Each number is 500 + 25 x the weight over its row's rms, rounded and kept within 0 to 999. Layers, rows and columns count from 0. Numbers have three digits each. The size before them is the row's rms in percent of the matrix's.

# layer 8 MLP down (transposed), 768x192, rms 0.0746, rows 332-381, columns 64-127
108:489470487479470544508473518503490453508492495528486511498504503492462504495480510481523452501504475491493500465494521516553504466478525494472424475499464471457527482504462461510499512465477477
101:487465504494512459519519506541509527485465528508490488513524551507476470481526498557487481503500483461498479505537522535514485509483509491434477501479527485480464496544498511501483494533526544
089:456499509522505533513535485465528518519466483489510470490509482537480479491493485523520518486529526455476462456554487497492459495548506486535511482497483516490488518480475488476466478500513471
088:492536461491527476488474510460470500428497475498499523501466526502537507469454471529454525563513521489512493522494517492457518496481497526504473523525506521490463494507491480513540446513426520
097:510518511539483517486476462534513534506509495488498490440547556501478478514468484482456477463515487442474491521471495533430487490503512434486496464534503515483488508532474447523482490505495514
099:501429554538493475462454524541511510501535503490537507503532484532481500526502504503511514473482532441487520508490499529496468527490469501470513522516510484537564518487502510515489482504501474
106:506514486535470488461442532488498543503536498487483497463558466517468503489502481487522538518537496526505514480500477562549481512523481507478486508470515476517464489506474467516467467479441451
094:519472492540509494504520487530457500539484513550490515533515512469484511461490486550492573489494529490519535516492483490476511539477532444506509483487509521496492476541510533525455543491498484
102:521491538500513501474517501537488521450510510521539530482509491525432500504540454529520510524475514513503516504474490495471528481484516473499512479491501519516489500481508502501504569487525495
103:537512481477528511536512478513472469473492521451475549505477490513501528519492494523485507466507471459516494487517464493556496543518456540472516475513490516465513541490502467480486493481512485
094:472544506487461506487477520523505523487529458509500474498446512513470527486480519489533539492537498528498516519533518474475490457504519484505476525516469479513517472553497491542527485453501479
099:482506528485508490465539516507527475494470542482492483466499515491461516495471512500526509519484436480514470489514499454491506510526469459515508522523507514544506481536533495521522507505498463
096:533520476497476506491490490501465492515500503462521498533524508502498504541488516513497507494522518525521523483517543490548554526498482489475530533451488491488492450467505448540502497541543448
098:476468503572477562485497504524504499508506472508505486479545485512527470549469471496463538501489511446514525484519484502510471523525486479500549503497545489454511436507505521469535518478483493
105:518491484533513464481483466567509510490549476495475529517485483509501485490545493505488576517440520505526498518506537494549468509486520480560517546485451503480520525528533484460475485495474537
095:525529516499536497479487481454513481520536492479521520484520520517445482529476466542472479502485521473427523497484536491495513433500486480472511527515470537494476494492503504507469528504495482
102:435526551533472517504469465506515549470506493528480503553496493525492542507508523520506498519444517513530483492521488524511503468488480489477519537480520511496496466439520497478504467491477528
098:496516500535489485461538485539481514532486508519530446461530569454535499507556523527507522518477513500498529523491484496537509516509471515510493509454475530570544492502496501502500469502488490
099:495517504468518505462527509496468536489523488506468523471468537455451506528475501483450507509544521481515453524482456500518556504468493511478520522492483475555543532460498491500514485526477506
110:507492514553464471461463516500519514492507487490518489495500496505512490487484543457480477485515477475489500517520482505471490506506514477505481458502490508470567515515445520470479491481538538
099:514497472512534528519467532478474515537519473530491490517536536515449537494497496489480469487478498534511500481511517499535505487501545558469497508488487458518538462492511516509474484466488517
091:466510472517513481577522507502500499478520519522523505532508553515471533522487524482512531501485504495536491503469468500511512513500532509484528484505454502491519544494528496474515494516531497
093:482502533499488489506483510476457494520479518526510480513494477485476514524512494518502476526527529459489475495533521505448537513507494505474531497478469520523471537534498530493534492502508530
093:484450504506481486494456562545500480518459490520510501456468490510450502497457522478531494519489507498497500543483526451520517465515502484530497534480544501492512483541527444480506497500513472
097:513450488516507504484514467460474504467527456518477447493508499467538522472479476507518504461478508536536523518495520498488495520516487515500467558494528490541492496491523486512509483486457492
099:531489517483449530477537502545479501482496506510536482531526512480490525478481436492506480521478508472501513543478495499465487501583479511518499513539522509541480514507472468486482498505503506
093:492525542508487488498501474474516510500511494486476479523513509481510547528497470477579470455503444477467486488520468517465482498493471533523519508498530517486529528459527515499488471521512496
103:498472523484506518516464478501511476527521517507474489509513448542485494467452518499512484504542463554453514469500456490500477484509514509507521499525508504467507529546529465487521527514478573
099:517534513467536503487502508538497463494538503476523487526515463537505531499466483459475507477505468476503494515550521530472506486485494520514496520484501502456468463503482485497468502505519514
095:499538488490468527459481466510510476517534525484502510489472496457460499500485528522446466499508543487507451497494508501460503470544518417516516534519508503528486517504476515499512509503486507
103:481510499491528486508518470524510494488494520463479496472510511539525489561450469473458484525505513478552519468498484508517523480518516527484522480543527499557528542517521510454496493498497486
104:478471501503512544516468538508521553539548464522501544530547517515530540496497496515525502527540505512504529493473543519498509508471482458504503515517518482515507496462497517507533487543519482
108:514520537464545484476553470488530529525496510506455509439516535478514435518514480542519482485476506546447520529501475508489539476498461483501502520497529517470499492488506516510489523502459490
099:508498511501463483478449511526496493482491523539532542477495489500511475505488496469449501483503523492513466507495487494493472511504494538570509526515505451525532516483525535494507475491476479
092:503477485508528505512451484459497510523482527546506462496488573493485516490501510478566464524489499524497510494500545458484502512460462475529482510471516490543506465469486503569498463476471469
097:496534492473522502544477498544492472431498533509509465488521484504494484504515496499473475525530501456478493509512488463503526502497525494521520548470453454490505480517538535532517521530478460
091:487501536516496485514510474529516540526481522517515533482529497480471509473496499487515501455493504521496523467508477499474491502500505504531466447479515541500503492499479519483456514452503457
098:495488435504507491495489494474437542489500532492471515464519534505485477507537459538478480536517507468499434495497523519556474543486500493538479504520492515492534486476468535491524490491505485
109:539517500490486478542501517483463512514527488488502496515494512535505532514524478490499463497513488502487472488482500517487528490489502533493532488467505588517492498470490497508473524502466464
090:530486490508554514512481467466534503479466519495479511503517470488436501507491520520507495478477488500470496502458512522547502528483502471531426515544482525521495511458517533520508477534470493
097:533545477504503561483464439481458534516496489489500539470517486527531483553461533481479467530495479469491514496493502496529485516508509478469484486527436517477530465506506483497518496499490502
116:512501520501487485496476540502498471521471527460512512524540477479526489554503476519537524497494509521514444484516469507487525529472526505455497506499536499529507502499513470499520523485490457
103:508545493488502505482497497539482495561491513548503506555451490521500492531502513515558452535459461524536505488524498517488452502499487503479473504503485510547500468518472496485503518480509488
104:504474486470475485508515541471510488495485496476523487530468471506522507523502496473480502527510545488541516464528514488490498499502503434487486502467480488491517486511502534434512507516587483
091:543526495479537484481476518526469531520508519498460458515487491478507487537500545523515493504533518509469499479486479510491516550531527491480472505450502500508506498515489481490490492474454539
100:520460513478462517501501521488512463510489480470516447525490472455504479519451488504504491507514499550488524505470515490516504496453518520508538494540504531495511517548494515551497506439480494
095:525499530501559526518526492537507521531514491500510539483493460467528510512509500460482501516512529486492514507484513472572511472475538487553473476494480487478499498492488471547511462535505510
099:530491487513441539540478508466519492495484508499499493497569517529470464502492523517513504541491509514550475468512508501446515484484519500502510504525445506474490469469425490456457518504499469
103:487488515517507517500479488510500443540530488508544478492497481480482533480488480475467536509472525548494519534499454461518505534480489497479489514480478520513488532496490492413506495529526471
086:525439527484522498493494546509516475516540496504507524484535542538489453521504465513481473504525453495513473491508455459518464463455545461476526483492480531474470515518531500538510505526528508
# layer 8 MLP up, 768x192, rms 0.0711, rows 333-382, columns 64-127
104:499509461498472551495530493487536470502540530488512540540476567485483534508514519476479472538513463466488527539478461484459475487491507467478501532517469483526511502469540465505471484521514482
091:551531485503495495503475474494496514470516533532419497511500468495540501529515484517546474491481471522500533525480498513488512500456475519464480492502525471501483478514518521516519520532471502
074:516502516502505540441530475461496495563488542516566475486472480504528479496492474492489524496459522480466548527502493483505502506474492473422511512517477484467513486468511503536474496523535507
101:491491496478530496505503453468515455509496503520486498511481474486503489497470492534509491519486489488534501500509533483457498489551492538540508475527511501489502484466515521469503546488549494
095:518464527526464487494460493552486509475502487483503523529499485504511474480481502538474542481569487489519499476531489520448545498488455504532501495530482489492537519479493491529530554492473474
094:472500484475527481491518481471505458481492491451517488456422526467516523511486501524513546528466484513502508518487527463497491487516515473480496482507514532519518535564515489497514508485492555
102:522504508514539540512484512452495506479533506525495463519503466533519493483539486474511534468551483493457480506538483542491541522529441578494455471494489445509505519496491482503528497527552533
100:462536474515518499491486483511501527514521511491472426504513477489555497495494539523483490507541449508499502509511496503510488500556545534475469477561504473505523493538465519501535503471426502
104:454484522471496520419470499481520464499516517523482464485468499449457488467518487513477485484487514494466493465536519481495543458501530456472489476478547498514509470507497580486548499493484509
080:506468447510543497506485486475478469489440541513502509522511506476514481501496507482471518540471478438527487524476523471501495564512493504453474506504532491507494491463507480463491507519472545
091:534468511488495492543471455474455487503472468535508507511489489486517550482511455449471526497498515450484516482506462519508554474492480495511488496495505522488531491498502535531480539479529530
104:515514490496479468489561509506534480493475520518457507464497460472472462553505523500473461530496509493509530457533464490517445504463518491536516517456459536508491525521498486508503518498512531
099:529485538440509524528505499497492501510513517483515504518427489487481501500530478502497488497480511482516475495499528485504522504476504448432503516518538525507527479500506500489515528434503514
110:463501517512471512499490530461467455468529478424459540543513485507526489521503510497516520518499484512546488497496501536467535492482488496495499481509531521485475482502523516490471492494489513
097:494476477487503481475513511495496535421462539490517448522479487476522526455509491502510491490486478485532480458497484506501475523531509514515476477513523502465454535479496496531505495521487524
103:483508490466495511501499481497529525461510538487517497482539511509454483515463464508495506488491445462515517513464490503513507494510504458517522470504480481533525507521478493467501491533550440
100:472517513490487518515521453515486461473496499511507528458422517520479518524469499502530527466532487494525474472468517485477494488506512446479446487498523512478504512502507499539519464489486498
110:488543544470528503495503448518498514433478532456487500517478499516512502518514511500520512469493498485448505503498559490511469475511476521550452481486519529487484469477504469465511514505500500
100:497474523502494510525479493499495493447484500532491495480486532483502517507507445544497492481583511508535485474513488510514450532440469538517531508502471474524475482492506510533481471532499451
099:533539521524467487485515480516469479486481511498490501530477434542509490514488494468510513474484462415494498431468485530499476474534462491483541512501500529498527529506558480494524481540483484
095:489504500479471503524496524505525533466491505490476506519503503462508481457503503501481493584531531449526485518511499471492509493521505493516491517487522525499456518485523485454512544482523518
096:468517526513471475542499499505497523468513484521491498524478468472469525502482491511506499521504526482523503483507485519523507466513505513503503529545543495484521458472490521469475497513483488
099:527539525498497534515516496483486515448551473547483468535527468453500466502524528510492519463468511528484481489497502547509472500487503493464503446485488471497480454470535516492513455510495504
100:466481443490524495485479498509478534511442530483524478514492464536527478511518486530489494493534472539499462484488518519509518481512514508518487476543486538448503498468511514506521552478516490
109:508519518510491451509516501482481499544505503515469456491466484519495553531498498435453544469519498519498492505501507492502504503453506477506471518528545471419524499557499501490512517505511488
102:503503482516513514498527498524493516473473493518494504490499514481438520471512462494461532491512496500528530485442504514491481513487500518484493531479510478504514485517525492532570518496500528
100:497538521491553470504522493501508492502469526490510492488493504498460508497506490493467491442480510555494476544498443466510556469533531518487501475504544529495457495512511485525515489509492460
106:505521468526444531493508514479520486498449497477477473497521489480520513482466509502497536495496515450494510497491402520469481518502518523533527479455538478513488547481532542542505513503513519
100:498520466497513497495512449513469481492519497538515507496535491479472528522477470477482497501477509515473562454513519484478489505482494476546461549510475517526490504503521509474486504517497507
095:498527497530478498504512486495504507517506528477502468500504541441513492515494511504515523470486525506518522519482519540508534488442475511546492499436541468508518508519572486481543505513508520
113:542554545474491493528510495552528542527522494499459535506489481496479491537479516497512494522497474526463507493526472514478514531483459505486490453518506481449461521507495525521522441511531530
102:484480454514471475491522469491448537478474528511509459506502475508444516477460535469483494496531515479521523500485481495500477532474511483523506456522530509502445509470467461500523495537528516
100:526490486524501446487509477526509521507506493478498493519514481523496488511503491467500490479497476551531431498523549517506511491503457525487482490533449483461464487536505470506507570459528529
088:520486495455499539524469532507517530496531499498503479470491480510501537490492514537475479479523484516523491500480494491481486504556520514495477512515526511507502411519546518517515501547532525
099:513572479492548513509520509480471495481510524518514504435494477490482501450501538489496487503479500515497511513530526494486454500534542531485545527500525493460520515487495544478472507495528500
093:508525484502503497482478534483523500523502449526488499473473497497512509538496516505514499532501486464504495501498488542502507498560540511478508481524515461499533473444498488489544461520526500
108:489491508507493521528516531513447508520527497540477520517515470510476512467500437471492525499455455453501490518515490525486497466507469511486484524517473502507477547484481490512505458466454521
100:486474472500508504470543487463501518465466486457489506526463508510470462513507467472468552514439496494491504476508497494532520516476543510492510516491498492537463515487510454488498554513475503
096:485507481473465513496503490460496510502481440449519496504500522477550512497566467518522486486543472515503508502552426507473509530529500526538460510505518500488467481502497514496520544500511506
101:513476510502477536504525501498485472505519542522473511479549487518503523452522478519473519518512515492464527512507476455488506491480471505505506492488545519515480484515508510516475460483513542
104:497500450509521507493479475496543512460526514524475463486517487453473550496488490505510498516499516450499556523492451445453480488527521487501519495507488482489494490476507486518529465494469533
100:541476468497482501515501497572471494483521521446480488496512550527520467483527497491520526518493515526488498510477488494529451518498488518476501508501502501464514492488486503492481559486487453
103:538478509523462511519530497469522494446473510486535489559503513441491480480478543500477530533514512464505490512496511501560495451450492507515559515479505518474502480520489501492504519501476493
098:512521509497505515484483542468507504446525534462516475507471466491538453504454488514484482471516515530495504506531539534519529501468457517532487526543510453500542562467485533517497547490516536
101:534518489518496504514570489505501507460505484507482535516504520480521479466497545487517509508434519511514493527493481500493509514560485489565520488433528472473511470507564455499536505544486506
103:497552484550490488525509534541494501490566529483486480492477498510495539527554488484512487513472446501454513471473481499505494495527473487534489502481504496536500453543531487505485530528485473
104:514477485506494547483497510520527518513521494507517510477459500518470490524489473474515488462456505517479499519524492424507497496481539474539495465464529525526521461503544490514518508486560520
115:544490494498508432499531475490526436513504520508508497506521475508496580504480462504500466512524499482498484513495497471456498533474530534543538510517523515517489507441537509459549502467550475
092:483540483497529466537534454497507460514483506519487452494499457498502543480514505499472502489467498517507501477516492500527521539550466490510519515470514431521506490509481485478466509492438531
104:494469492475490508527542540511515497501501512510481502472491444517522514504488500488521515461477520490465523484488479524525485522464465505516486498469533525456498492508533525550511502503528504